Weights of a small transformer language model.
Size: width 192, 6 heads of 32 (3 for keys and values), MLP 1536 SwiGLU, vocabulary 1521, 14.2M parameters.
Architecture: RMSNorm before each block, rotary positions, no biases in attention or MLP, tied embeddings, normalized queries and keys.
Each number is 128 + 32 x the weight over the matrix's rms, rounded and kept within 0 to 255. Layers, rows and columns count from 0. Numbers have three digits each.

# gate: layer 5 MLP gate, 1536x192, rms 0.0914, rows 185-230, columns 0-95
# up: layer 5 MLP up, 1536x192, rms 0.0846, rows 185-230, columns 0-95
# down: layer 5 MLP down (transposed), 1536x192, rms 0.0842, rows 185-230, columns 0-95
gate185:114148113116128138120126187079124121130222086108157172111116134136107074133186127120126124116125166153095120148114167154140158160133128120166155093153107101183107179115137156116133124124092121083101101160089093082119165092063111110148089121139110122091142153115152118111100145107131157132
up185:155186075099129202109072159063128149137114128115132083184145148112128093152090152147158134170116160097096140133120112144142102070119166114076121143120077092130081136148094127096071166111159123096147118179111109134124125147143133096148129087153167120110157110086139094124056147128126162079
down185:051098109097173131157151081165140135112152086129092142145096182104122087186150114135185091142111134124181178142121085138101144092191111074103092178176141143150161165190147109148152086161126095127141147121081118124129086115154098122134128145135149141185108131145125140105182192132135104155
gate186:158126126176090102140121242128133115107154140141133109126174112114119111134102148130089113087115103099085106099147101109182088104121119071127122139134150170141170190160144107070149182075161145140078113099034070150103142137132096132203122119196108141150117144096136106146096121157123101116
up186:111089124147139056162107083048132116106185091125169155175142126157126100142110124128172080134153179144142113091136133186105146153171108123109081103109144091150111118108104152168132194122111085132123101185182125144143140111109080104204086127164193119127091134143137090118148160134105169068
down186:111147133085133095094160136211148200160099124103109159112124076141106095088134105182098073133061121233137099154136125110114113139149123140121126194146131145106133098128145110105153205154133136102110113135075129179101198109162192077153138101116143098144189171118173080147119086096164114093
gate187:122174169191085182105101141129128118185049150076115121125142114094188104181135107172127108148174133115150213091066081114120189135112117156142117069167174152074135132178159140032162123147138114098136075119073148071119170063105141171165104158131140080160087093103128123162074141129133132108
up187:148098090114119142124062084117151052136106113132143139114138089137115152151090168109118112067147146074104107151129149122123109083148099132090116137143131137152131061123151146107126124111172084202101126124111181123135107069133080150178169127092156100066140156031126177120120120121109136108
down187:187135118192127099132138177106111099165143119105081131090108075156132189119102135108159071140101129157116141127105122123098142150137087120174102099120140114146184122080114114093193138164160159076111116179082112133109104112157044119180085099061112086105123123103103102174143117139124136136
gate188:150179149130117096127104109137178138082119188152128164133122120178103149133069095096135080140184147105135117143121100108116125106133098116116161078099091114117098132172096160163163164168145112149159145151156114108098171110144184140126124146125183167129126116075121153121177169128152160112
up188:078199155149145150144096092082165077139145131178125143109119117210142135066140087175128086117136127131188114138172095161114099077194138090158179106158126056140094116112107139133084149182142121144156180157118089071120151142157186096157121113166110154131112143174094122156138106132103133107
down188:140127168113162121099083156114170167141089124129088119177082117137127160147099150092137142085175107113143069095158157094093144136113080136132104133118166139194067130116144172145121155120092126151133128111196124096097171200124125115119152152100191122145138147126084124111170160110167163141
gate189:126091068059135205159131194141093159175131100101137134149086123115144125156102126160090185127111156109145103142154164156120163112128078116122137166125123107121071138109129094164040167155172117111138073062152152089161148175110095152153164152173128099120106106127160138135133157148107097137
up189:090128170099162117068159121158113147117120115088129162204131182108121094122118107104088150197138105117171120157146177140148123128114041166168133121114104177159132079090108101117169093081132128117109116136120147116110155127131130170176158107109173195100129094163137135133138141123126176110
down189:098165100166134169101147117138153123084154193118114151086134080096147150145087129123120130157134145134060171112148162117099112120075083049145076128137155154109110145109015089131146152149123111090178153170154153106150129126069089165129108089087131109119123082102160124192095089150159104128
gate190:184117129211128118112128103123158150119124149112082117142149061120115140153135164118155125098106161045118091131110142165120115155135194185120095137079127122127113228143058096105182144109166113120126140131105137145134097148137124174150175148123088143143116088113141107146171182154151125154
up190:184135056141145138165125108125126142094123159050090158125084110137133123069165162183147141120170097143134107145144087160174071125104105109096183096155104103111165137160099063123157121071067154126051089118162138123181096178073186144094147144164099092168089112160136151139219163170138139114
down190:123166127152111141112123208097162104117188131143079083123178112118091094094161133073151130151106117067110103137096095145093104158177157144119117129133130149084064154107134132107198138114108112122206161133115087088116090100151109163064186130116078171134137081112107099074113088091099132137
gate191:155096118124128124107159147148137181116174116113081159174093173124104150172091103132081151090129082111185105133177105118122125086147135123127105102179197131109138115105121079140111113109145016133134146162088137159114159157113131176121098112166097188079108098130088110130104123102138147138
up191:108106100108114165159150118093100165173117143163138126166115141174160120145131154121140138136038136132117137178128165120145114124183036151166135117090146116136132089062068164133162061132071118151080097137112167167153161119115148082124091124122150190161171102162057154120121074103130158063
down191:087134182109137165117138120098078158118120189213161089095206062126163125197147115137134133175128153154153067158091114162150073138125065078126093142108159102145197129149101188133143099120170167121151115191097124159119120112184178118135077070085120130133105066132123116119111145123075098065
gate192:157048109092128073095139164171151083142124152153046161138114147153105145101081124102141116081135098156144143122131113189171103138154115137182097207143148136108165090168120155135150109152096116142135155114123149138077126120136139121134183167111145077120135139081098100151079233088141117133
up192:069117093096128142140142131101126106093148141141121176142190133074089102106133157074193113045112136130150107092078138107214172083076139137146106126091111101052147116112119181142150065101156120124100103103101053157122131157122134140117107183107180126137132102128130095122125117139189215145
down192:095130123099111099093154142099103139102135126152163131198178142133117142140146107121144147169095139099137075097054131116175090100118142122100099152088152146008133084122121160176117122131101148142157087130113157108137096142106162168107124156123087171113125120114142148122166117124059052157
gate193:126087151128158164171139166115101143087136124111063168162128084122131138083129125123127078065138133081144092124140106175110138147092074098111143142116073165179112143134184167133107044155170140186067132163097112172182142110126086048138103198138124115177068122159157123153192117072156151156
up193:096136139118135100143113166148140106082048083136128138075180170091112065141162145103153149144168147134042173046168140145098146118122141064127105114178149166084086100152121125107094130118098141091101097175134091123156126172135089142163089095144146193146080074159159164103136112099084120131
down193:111032120077098134125187124103162129103088143183136157176148136163111047128121148158030131133107109103148137127133201066154139149066155118135092129088140160136072163099158165172077144135101173144162067129136126141112104185117131111117116080143153162127138094121095136105145167111122161161
gate194:128044122157115087150198139134070058154133094144093100121114116145167133081111088142128122103155102131093124133157091097111107124122104126144096106147129143121111156140116140115161078089075124137107171112218138159102181159149095165126090153106101146108073104090095157156181114132167118169
up194:123132141119117131112094100165130163169140095101161154130099123151077115152103093107154074081083123161128122157155196102142107139136131135143083086103083054124164081132133075137129159086107114124126159104120111113179110102155151114155087112149151154149123110125081186092141092199114117135
down194:081187104077083096098156006096110132121130104120110125194164083105146074130127087150084150152118131137099117149128120166173115137105112121115062190109125141133092073107104152134164115140156101149164067134062167150089083110083131107108166151180169131096153141101206122150141183134120150064
gate195:095119075144139093050061112092085185190110100141183112122119120160142145147112116109110143086155090184143149109133113097116110126161124110106119036110170108115137130073088069099096114116085099094092097113120203120152126142116090089124184176102158114162120132182118149141118122105126150165
up195:106119149096076093148137102172129156118151080070108115162131190157160201197106154159141105192114122125157140128110150170150144124147139110117159158180122108140140128151126144095102128186108114144150082110093120100198100067098182098137078095081096087077109095142121103178116170124168171162
down195:152137156156185108129095167102085174109129133119124114092184113157117116117150214152129090125097088170206112126092117146130119098138117073169114139140154115179173139129124162089175120134150151149157128153101179170153160129140077132137147201105131077124121108064143150102123062134189160119
gate196:120034148141102177095142140079119102155180187136138121128147097127132109094118095119072122151188087086111140108137121107141084139089111109135160118122157139138138160124098078083172152152125128090148141134142141130172108084091158108147136082166092147196130077132111098131116193154183146079
up196:186135137128123063121127113084161112070085116104128186083150168099123128093084117134093131129154145097138056137152116134065077095126134108118150132141101107151173137114127120168115154169104126084120155126162154157097128123135100094111128150142096161123140106146146128160142187095126128131
down196:150135103124057111152170128134162157072174149126169120121100142149154089136171143121076080147077112085161175159187164156081080133094095126175130058127178079150069113153120151090153150153120103131140135165175156128098139145154144174105125070104084099119146168184138150125095171145114120146
gate197:133222126176147148113060144129134117118190122145126147130118070146158142043046129066107076170135053176132128140170134126081104136118176061083096148136145128128115165131090093116189109208132043115142123073095153153179104083125152134175098180077118086113122112119079167136135120165188157106
up197:131163174074097142150105156126145127116044080191160093120137062166098153120112097110092151135121141091191131102176108144159143115138139110124145224147161111118124080161135160129068121137143133138100105132210124176163129159108103132116118121138101139056148075057106087105122095174109139107
down197:168128104091082086192125155134154047108097173202133137123139072067109123160146117121135108100052156077190202102175149151097160141153165133141126139126173192070113105109141162114110024119198058137169151110215112160107148109134137150099104095141122126063105159056131144130157109137140099114
gate198:149123087129153131093110142119143084099195124088099153061160104158152057100098103201147190178138157171108164116096077111095139162117081162142126127121157139179115066101124142158069136144139139127183141112111061085139148106102132128121092126084138068134117143112091127100136117139155154122
up198:096114107157123119127160149136079187119095159097114154115136142149146052086111178161207118131113083114091096135084113108128129123110156109157109112126061037111161149146123136123102107142121087166120030147158153142128141151116103108071137109145112076135144092148095158104132128151109144142
down198:096182118142108125078132093133127148156125130175132106155136051107081159164142120125142092133138129128179114128085154083134142125107107086122069133165158155153150154064093132067104090096155115094200123124125150159096115095142104135155140097154097123131143093139158170158154126150128105142
gate199:139048075123137114163073083150116133121156119183091201083158106153107182152126071091141122167144148137102123108107164100123068121100180144091062161094152161149114165121110136128165167149160120157117088152113204050174095084124166134157094205126116135125120180089119134143096118132109209121
up199:143093169132145170127126116157088131133101162097133131135140147135150135157054115072127098155099172071087177145112072143131160102104097130186126095102086154080109078148103105112154119111112130132100086129122079156085132134155140107066107138148141129126074134136186115134184169078103118100
down199:168139184187143143162135143130126147163059130088104151140154135117137114079117121081111087105137090152077139082120075113141089072078104104133164133130127068156126156111138108097156079139166119108120153116075172200163139146143117176158112104167101068089115059159147136109179108120170078176
gate200:049125136161133138152163152108118152072107096178088083118138148157137098130074059081140159109105122102165089102154090103120147167145134089183141153186074130164117121114087106096144150097147123156098141122075121145163114148111159104169152125214124140128114106111107058155139130131069160133
up200:135055126109106115119159098178051148083101179136119077188081110116179156112051118173141123124165160136132089136115110140120099149189160068147172131141086110106074095164108170110088157159141165130128112139176098203070170097076142139125102136087096121184100124161185115105199135087167101092
down200:081107155212135125118118127101158136112124047179109119122110128101147142161163168156072109075146085148135166126208142098099129093165080118123115115141135138196136137098164121189190106047127169141166147117152090195183141149146162086092147143039074114104147159139122159142094138114205100110
gate201:231110161082085099090185062076129092123182111137146185092135161107126163131105104041115085121131181113124168183133110067140140117172084091152136111133121115182151127164144143136170123129092131122080096085124132128159151186162136158171091129144125145178126119137153155131150147124127141134
up201:130119156146131149121161112127075129117161074105144193074118139128152146081149110135088107144122150111104135156173164095065140108128134135109114140116126119141129076125162160137157159125119155125152110119068096177161097189162182141200124129162221190116118156099077110110176121146139176168
down201:075176136054118169110130099114170110116162133171150108127135155093076110173143130137125121122168185111132076157076069147145147122162147101183099139068180080153178145143156131162096129106159163101041092126147112097157103138097118124095108092105105121159119132107141115102102124150135136101
gate202:153166109126096148160128178102123159160117093114187127097168125141170118155120141158124165100137178120171149107130129144116081062127075124153149025156143061154141142163138124183120182147096169150133109055160126068100100127103174187167123176148129102103148123168099172148112130124119135160
up202:135149113123071171133174137159102153098092208162125094110127145089135170158121124158115141098100164111149143080047095126029127130097097091182123079088155101234107133116135164162146118124080166126101173058136110098105167087099096144131095118159181072152162143110121154163120122106107145134
down202:074107072136176168142096153097209148099117145082120179121123158048146138115166192191128115135143157031137102120115133163138133169118087104144156119149139151134150106132097137142160199170095136115119092154135106107132191083151105114124082054105148105078099126117155158103152124158120152135
gate203:095106129117097112144104091083135100091143093155104124144191128124069058167108067107168112110134146149137168097107155135061135076131097068135153142157118121146074174136135132100113167083141124126064137145125122128094164134083149084180146154188114134141112061070130110158096102099092130134
up203:121210093151150134152124119084123166123143155172089122113126114070146098144105123109171122114118099140132141166106095134103136091113127160145134099163044122133184123151154104103036100105114163146153165112130067127112140070166176095139134121094177177148159142127118116145122134152119068166
down203:121134086137188119106137121116169144134066131142087152131116145124091087148157209028121199116169135075121155088060050141114111130121145104114124125127162171152137171110107170173095096152145090101155168111118075121060128148112108098121101140122058099144127088126111141145113115109132138147
gate204:139207183176118123130128146100107111102144142108113130188098095179156131115136165082052096066151190111162147139070119161127083086115111140150156158163151132127106075143063096110128169171151083108154112102120120105104112149113113130133172134152108113133040126141129170136209162125154111113
up204:114139074074158121158092110069128164171193105050182126127114083135186177143138070069141153186119108141088153083106130155113078152063184108095121115106183040117105132103150145090163179167172118164109121103095140079122132165104139080158165093141147099148157099129199094159142164138158085116
down204:108149086187137117129152088140142098094152114083203116184070136082131118116192129120102117181136086153101122123151158112158122157123152136045133091120179159111145117137163147164158158123126172148143119119085136116062116131193191127104113166088140126087118120143083177102133147107115144118
gate205:105123123160115044149126152159161139123116124163057115080153103080177113139136139162159126093170103167115173096100174158128140114140069098136106190098104168108143138116175148117149123133172152178130117122056160079171099117186029162111148187135127138163090143101125165110084169090103116158
up205:086118075056153081147130095147127169155132101151129119174132173144109115153139161159129061184076152117173137137108114138164135124141168138127061085118128125107161104085102098082106153146181173113140141143118142127125148097136097163144148115141133091175131114110116083168185166154132123136
down205:153104091122081131152102102152125140148114141112088108215175119133113079081077134082159111162101158100117172215084104153135150139098166161159123137147128142139151176162088133110106153105114153106121137125062145108058109134134155062156155113140065099133138168154121137107136084121144088102
gate206:130065139122191102170131178114066128132182152162128165103120082192087115167144141145107149107139140120113126106155136126088108152175126195161118100131148127146164178115161102147140109091095122135052100150153106101095159114135102131149127149154091182123067133077106161127117108075146156126
up206:132148115125093107147173115152164150153116102126111126142131141114129165131153099147118150162157138194118169093069060073089124172159189126096173094125103113184102160140098098106111171153116082157161127115182126138126082140159177140144043150122110127130120066129111170147202170088150128133
down206:136157126124160154157132163111066101109183157109093168131097134103136158104107095128097135142134121057130082147111155076101136113092079154163106114136189163172103068103125124111150138196090137093149105159106090136114137062145144134131151118119121108086044102084120105125157128104086174148
gate207:090142126170127143109172093202031133111164107155041171136147145086130175145132081208173156093160176179187188082138173150145066150104114141160116169102131128159122117127206107151101102134167124100129126140178146095090114120081128134108120179130073112128161099119166168167111128107172106130
up207:135094097102174162124125166101171085112111130121125120122181125177168139177130126086102173129133117146112118110156121190116109044068089076089124157133096126123148118191158146114164028116150115168135097115132172150176089121104191149115061158123106087139091073117063108176084142121116132140
down207:090123127127104123136142110148120157101086172141104092143082051115081161105095083162105101109114080217086133177119111144162200180140148122153102109096100174117071162106088143115121100116200075107168119141219105143115098116109171141110150124133102123185136125109081153119155147113139112132
gate208:082110165115130178104116134126089083126122135137117134098133061142136151129112116107149140165144121124132140182133188141144155115156152147120159141120122133181182124179119085145163117121160139084092090098157123082190101127091196139121171122103144167126124107118130146166100115153138134146
up208:135120125080158101131154190111102146111098105187095094170100123136141130162092134110091059199133152118127150156154115086140106165176094146117196164118129095134084105119164155163141098121129127119149166180147120140117189187127111112082084110117136118207103154155143143113125125031170173103
down208:098143099206121149121110149106113104114119129157082162195124141141111151126126143167141194114116100133142135095132107137144145127117172124130011074149135152117056136126126131140123141174094114119125124155112132178071061069165125099133113142115138116103122101138135132097173095156106040148
gate209:111126140128166122111153088093162106126101172132157119112119171109065123134105191121115070143068104111147118161090116131135148138080105146165143182145192143101134147187135120155155182127087138097136080099153142091128169097144129150165118130120109137127138161172051114095082083128156140175
up209:136149143071105130125185080110117128139136118183162111050091094138119056169112087056132159125117124054162176170118127078116145100116164086174044139123119112103104159172158154160121155129089191136153127138128120061127092108109118112102092134072128109120145120130090087146106111116148113148
down209:168139133129115098109081148136124091091103141128158122175157121163189143107158126120109111135205129138105134088159147165112117173130096132137149108155149167149128127089166107113103119128175124075150137106116103148101122136135151117132158099174160126123127121150135143132121106146140119115
gate210:160144092139170123095142115187141081125148124123095141153098093124121171144129173160060123099104076137112123199070149075119116159158178157160134129143155138154129145152159164152203159174188144156143111080117130147125158088105079094156162206175107084122092089044107132196191150159135128090
up210:153077120079133123104149126130142093140186095159120162074102125161140098094155213119137129134133127111132102115145096107085142076165185167093193123145084130158101110104096173112138110130136177117107143104106156078140153138139111104114143106067140142160105116144116174149133130076108102180
down210:089114152168127147166118130113138144166142147091116118187154136079141126133090155074160136139085099139077127151114045083108132147158101130080138113131121188138109109137153157075122097061112143132140055094169161128099174145156160129168126171126134168133158125137145110151102116085146108067
gate211:208147139118109143122134119136167074139096099043121114151144087082108127097208171111130127100053136115152145164145135177083147119168120136155170187152087087119164135117128126132138175141162147061089119091125172182088079149119114132124122116148098158144122097079160197164189112144077144067
up211:120126149143111162159149082143157144132101118114196148035099117130135138095156138158191131123145086118106141089178156085145144208136117118161060150135141119145101055096087171150141151112126178107120129162160171181124104115141168155130096139178116173104077000039100110120138101069167124110
down211:143108144100160133117110085149112145137081138057139148148090156108091151084163077135140059095079171187157112067121152183157114146153158160094119123138160132171170142080107176138125129106147067142141125049079140126121135135075118083140136073114132148124172171160119150165165083148152137066
gate212:045133144101130221136135114117149133107138109180150099101133176150146190114099108170087140091123119105126140143213088114157147112141185128165121120136189086174165155108136142084156148057127171159100139076120123114175134118113161096108102165132159099153174134152115064106163134098168139089
up212:138100120128134117156118074143133115190095094144127133130060176218127135051171160170149151107123125138061154198174190137166110160125129139120159077111112145154100137134073092104156110111125113066132077150131102107138137183193128184100235134165108193148141072121155112171088104111128132114
down212:115156160104149139150160116128098160142093157096091118159063079152199197153113166105053114059092137127087133142069129120137068134095136105149155181166129172096127088161120125127064086105129123184139140169072111174054123154109099130140114149098168154157153090127122102118111161105151116113
gate213:158105117111080153099072117094074116123133119146128177098145088131148101134188095035126173148128118110168161139159101138127128135106103136116116103186153113155161148149221123119091140085164174108104130127181141147123170115120175166122136167125192127085069085117136193181121112140106115122
up213:074108133106115116112191053118134184085098117106198164115083125127125153084091129143105152145175180126108179122105109187122133092174139129152149119110095051140155093148135099122132105101121133169116121123151148092186128131144137142126127100108177108086153177159130151086120092155128092134
down213:095133129165128148153114161109113132157122133125114099095144150121141127185113072156144134088184104050090063130132158108145092144088139160143109183153059140099091097175068141096144104089144131151128119110092147077147065054166106132131138079106160103117136128094116195145114146125112135152
gate214:150082150115129161143071086135143144116163087127147194091124150104170127084149138096176127103138082054098134097126146150172079120131137060136153135114124134128120150160117107138117113147116124166120158113121145081059097087105133112134141175097132148143147133136127155077053111102135179105
up214:113114088158076124133128106167122102137109152119183122137130081127117133104118117136079040122136161134099100100146117172139137177120116141127092094175135120138123134161132108125096056145107097098083103143151131139157115169152122134092075127199073101096152112141092165099170170128137087137
down214:150117182152133091164188086126153132125091134169127121168100087153123092161069142139148208126146124177147109173115144111135147108134143105080098202070124176109111151178120132101086102172107142092100121119099128121142117125149144141098187113089118106163083118127162110123087105106112149114
gate215:131108109145077168018178144109124143062144084118158156095161130133130199207098095149158155152105096186101180097096184124161127141171159082149166074155153209136094144047140080159078077068097068172173151174149096092152134099141165160136134164159158112126157114117071162164115137126143199168
up215:151132119085094107087126101117131124174166076079069128135132125099137117118086096136135144139191108148078157219118144124116129124123115187124096105148163119154109090074133066107086138149144135083097095065135075080059102104147178185104005105103189100165088132097139131126116144097103139098
down215:044132165193159143167144126172021148127144077107138213116134069136205139118080112174112096108102073146159104148155079137110152144163151068091123153132165151148120111159139138070102065147129089156123053156125104113118119140054142115117142217083089129114109153090165106110123044178198092123
gate216:189065147133160159109195163163100169095166208186185082128137158171169090144126135084150187073190045163133139099134126095065123079112155057113156166174130151110102177087163128088176137132145109123143115133146173088104119176147093078146113143109176097079118111125067095165157162119152193134
up216:168157075069184133129178139143143110175143111127173132093079124161132157172115109115138131133122150132103086116148145204081140147197082148201095098167109133150159139122139136137141074168106124071160095104090091193160118158097125129080097128137170145094139090178126135146081105135112106156
down216:120147110135165194195146118086138105164105115078062126112103113094071151171046132171181153155166142124156127170082130131145064131094128133188086094141114096157126083170134145093133123161112113112118093127140134199157099127100083181129199136126107134211092078138130123196128122094107139153
gate217:125144105111080135129133065152162133190119152128060090145108060191165196145118117118131185127128109169124172106151193177191093120132102148133131138145123110125177053088156125098141153073173116128149110128120175128202125118109150115134145140131166087158095087144123097119149119101144095142
up217:130147144119159112167163096140090135166104130103163133174098169148178088121143196141185093201121155096156121085150137197139102141126185133147185170167129103154126118169118133114127055107095148107146143077133140163119157172113101167168092152121097117088128161174074117154146099177135099146
down217:140184103185071144112169088133158194086086135109164094115056131137156141123165126127136063137188106132119117118110158094158123128132090149126091122066133126099140125145159122134097188094155110179110136133111116156183139138135149085129180150102166122217131135126094120125142131143134146114
gate218:165124093071109111129157122158115153100125115127092134135143118125156128145151077122163081178182090141124103231200140098147107157117123144118162160139066072126076142138132052090110111162133073181112157135111133104109146172097102125174094144131140115128076103132109101095157118122068156099
up218:153098139162089122129106108153120165154162094097109141132229155142143096169126091111108100169102087111182107152187205130129081152160089121079117142170094167192064134105120135108153188157138102119073138117129170129103124122141098138216145211198112151197125159087155153118141118104122108099
down218:164137087143140124181122094137125152141126099164142152151128165117184086144151128148122097163150117126109181187137115135090089172135118134170124174123084084105092157153096087082101121127125142101111128176124131143122122160149145110104183102083139121140107140132112121110151137137114110151
gate219:109145189087153143141081120132075149069155135117192177143125157112170169113134085136105104098191101135124128161098083138108123169152137152112095143161146152134152138072144077098101124124112126109168135165101154086145132139138161097159095182135076093111097141083077096126148162109115102123
up219:140095145098083137168159113078095140146102088103078133163169122153099149098148171139133198144142049162136036124131128096143107150126122147168128084095115151162128092119105121139156129156128110152148175157125128107144043120135130077204128197151105128126091165056104187126113131125140111111
down219:098126129120123128209079123144120069083124121141164116142121109184148095143184133130141123106166073106138058145112098179123165144146223113118138167126137124204136148087167133137120149123113130163156137140152123123117119141157187125172157102152155096172110177115143068155085150076108119115
gate220:162196118167087164124095213131147147161130175151132156119147162182157163155085155172150152155097122117098072136184117088099080167171096064094182141141062128153180122133132133154123193111114115123133110066060040139172148120101131103095140122176097137079120148133102066194104137078186190152
up220:084113153178110102126098129135116081145190094140177081111135131144078091086108125157104131206155124095148216103148135088122142104198125168078159051106097039080135064158126081154135101094187135137053128100145124109118136080085144122110085121103127159146122092157155110140127177073146122149
down220:116133158141146183065119164148103150112131108132162105119089119163117120142123117074131121140092125113159091164142144147081126128113128167157090183149148105178111119127139111125128102151131072145107125109133171117104121140131126104120155133126140151167127117145086140149154109145084110130
gate221:090175146167156114120151180072139142119158121162108106100192137091110107144111115121129100058147105133144093130130079141073193133156059117127113115113050177130111134131114174131126139109130103103182108133109107151131114093157137175208130082129136086105111139110076159096128132135174113102
up221:160094129103131145113128093090130130154070090139143110125141104133156070138154064126140133115082118222136174100116122223123170183148123124121160068125150183136161144128187137112185135102110097136097120111106126128147117114146119072157164122175200126118129141132112122146149107129145141115
down221:179136132125108135071146194133094182087102088145158152081109136103085123115123074118149095155096112157120147087145137152151138141153148165151122190101103032141107117143164118137161137144124125105177156116111128111107137165117062181051128158101108141039129128058131085119164108119120162135
gate222:145130075206091090083107126130146098114101115148159141126159139133140157160079149124114126100157110173068133119131125118171104131209155115141148092172127132104219157091089086135144181183059090153097066086105144152168139141103145166119131147142141123114125111112119150175111146076131165148
up222:124159158200125101163125207133110124120085120122115100138150119188166075120099058086120148121102132118101132166130146070061107118160136096146126083143131162102198110119126116121128158091140083168106036139134119107118128091123106099094124128127089074074102138191106093174185166107108197148
down222:183141101200166072119140099116168179099175119207095128093124179138127124177113122155105073104149130022158135079124106142134137133149063159119182084121129087129093169129151173143114141109097149185092140119159093144159086144092168143131122129105123177129128125137109147071109107115143133137
gate223:135095144121156139120125145137067132129166174167106152133094115103160160118135077120169146150151121099111094167101103113166068100126107132139170117178119112112110132055173182134130165193093185101119174064117147151145108203103098190116133125127117123153100155144111123118077140133065090176
up223:166117140144124137079114116115171118122128113139063166150156182130078099135169160046146069189071113161133061123094150103168155118085113105123100123108092199119121084129039124196137156110144207107172156097103133144101091135151117096129079141158155186112160162153138116086111082125138123066
down223:133125108132142156095108125101183141072121119126173140141120179146079144152142150172135135164132202118158201121145164132102189122122140200213125141095091126111138114115151142159123134087130135161100124109127100120078128119123124149093142120138160148110106141083088129064127174139106118185
gate224:088168115128177087100170090093103128087134060113104101106066125108054077136131099108083132121112089129132161151128146132153156130173097099118147082103129183093135167080119056103085143105118071108133116087139096144129132059125104157117136167143117168148161158104177185128183121124133101105
up224:211161095100115129202091121156138154124122129153176091114102155112137162084122184114119145105166192102110138120159105127189166130131134119149064155112131101163085177140112179128074162128140137160127123194155147148144164129129106094185115107095099140126144093166105102105084157125109105119
down224:202143218159166151118136141109094133097115156057129143107129115106124143106143102111086150155120102137116169128162116048083111074110139132164134087175145122153139086144161148125147111138123127134121191101072141123121076128143133096196116111113139094103142104114131083152132158134196117110
gate225:099119175074121127161112139117101110135107153151108150122144149132115113155149136146121122134146144115134137083133181073123131092160093154145113175106143132047153130135170124169074039158115130150090130124125116107110128162162110162096140141151083187106141144157096171087093123135070117150
up225:169148134177085142153145106092132089139145115092137115153106093097153153073180099180126128149105136137083092169150105125112099140177152080112151117113145117118158150124129048100087115125137118141149085136105121200151106141156095165074172145107116113031138136114151132125078116157116128085
down225:121117128080121137111121158096124141112091147140139138112138156155140113189118114122135117125168112079176114117143175117127154116125075189159115201141087134061126087100121161187101117123142067100106120139160146098109202091127166143116092172121140097143159180126089154143140173100122114107
gate226:107162051147114144122179098109145111155145085092163176054105122186198060137132163170124168133058126119111115141130119142175113148160125118116160114150114142085102193150101083074106155120168055103059101150102112171130145130109102171117125149120117120120129141112114169122109186130131092129
up226:111117099092119086109093077090053094107148172138133083107101123222176107120059154057142132120127145152140100146125173162141100147096147087142137150133162115113166102142110109173127101136160106102153108123085110120123193083122170173137110149096126130142129112128094120106066162149111037088
down226:110137119066129155122121141123206147164114126122159045091161089144134179043163163101105081135125089169138164108081113135100078134109159158118121074132121157106124119107195160121133157142118162191119106182079152182106134168060110164132145139123145137084097139163148151080109139183115178139
gate227:106090122076080152023136150151105152141117158167149094118119140095099127164085094106113105082119159150143143137112166121143184124110145132162081127106151132140139099143071116153123175083154124158200132147146139096141141125121141089131191133125126147139074171115154160127091154165101151130
up227:130093111128089125108104174150126148133105136157210131152153131152103127143170163093081129079140131155173122121142155097101168102114161169133089120150130094141100154159101162115184098082151155122143160159188124146079091109117141130119065126177112149106130128140140161124130093139144102158
down227:155149102120088147083137098103101119121118130090096081086085168124141113135126098077139157160155144091105067141124051088187095112130128080146137122107108177124121185090188117121119120166124180128117102174125116087167131152142134136143153136095131138116105146133130128138110096122070100096
gate228:092105222090106157168140140135137101105148157138146126050167157085096159180075050130156151118160126130093071094127103134172125094125214078137108094202170181148147073047125090103122136122103115119098132107070146113120136121062099196144111109165150105149110104118111120120149094125144200120
up228:146155097173182188111086130116088100163073139046183134132098070092091144144081100192083121102127184100159135109123169171168148116075127146148103170152079113116135075085164104143116066083128161098154117135061104115107158095149130127117181122178157170140137160126080135115068117139161103132
down228:168076150167103095078168073112116131178093070178097112120101095190185149104154162150130117101137079158145116141134112075096163129172118099074124054144110126116118124197212177150148125130161157094163108116170091204101070201029171135106148176129154131215124079146126146142098117094110151131
gate229:156126154136147154085135125116133156147132163156105157089188062115138197081067043115115171119143112146162110144122101143161207094136149123138212086155124122167193106068147100081126191141147140156159087116140124136136116138095132162239126173100148147172045135133130132114145141163080119095
up229:137145070077116130126087133057121152128154124094180149069151161130138119051104170216156142145155134103169158142139194168106118115126079076117124147136084150104146135139064155102087116149149172098113098136176109086070156152117145102093148137178121134083133097177051187140203123171110150081
down229:060084073085106143116089139041173117120149155122118127073139147173116107072139087135152114145133207197131130138142164164187090168172070095112148149153150167099147084133189091143152113169095102110150103086173117132107142155202147097159083149130154137110153105161119143117105177141102104123
gate230:151105147105089161106138125143195142163106155165089127183079098104154135095063099051098155137077101177125136211109129108129092143100116121159155100153116165151121076108133042084181137104107143171189187113107164139095097160087133152147155142123123080127113151135138202174077121153125132082
up230:073156121130115094075104111161125128142133178139062179180111146086116085106133095081087110000095175092168125150165110169175075154108097123142112095119107157140134141143060234086131137130180096106138102099192081124152143129068076158112109111099096116133113088092153176136186103183162128029
down230:129181143194124114174153116123118166088135069155111179204147150067146138107150144124114125142118165114136113123112194114094103073137170142092099171192185097165107112156070141132152071126126075026090141172143134133157208102148119113099186160086112073135158136148123117167147144100182071222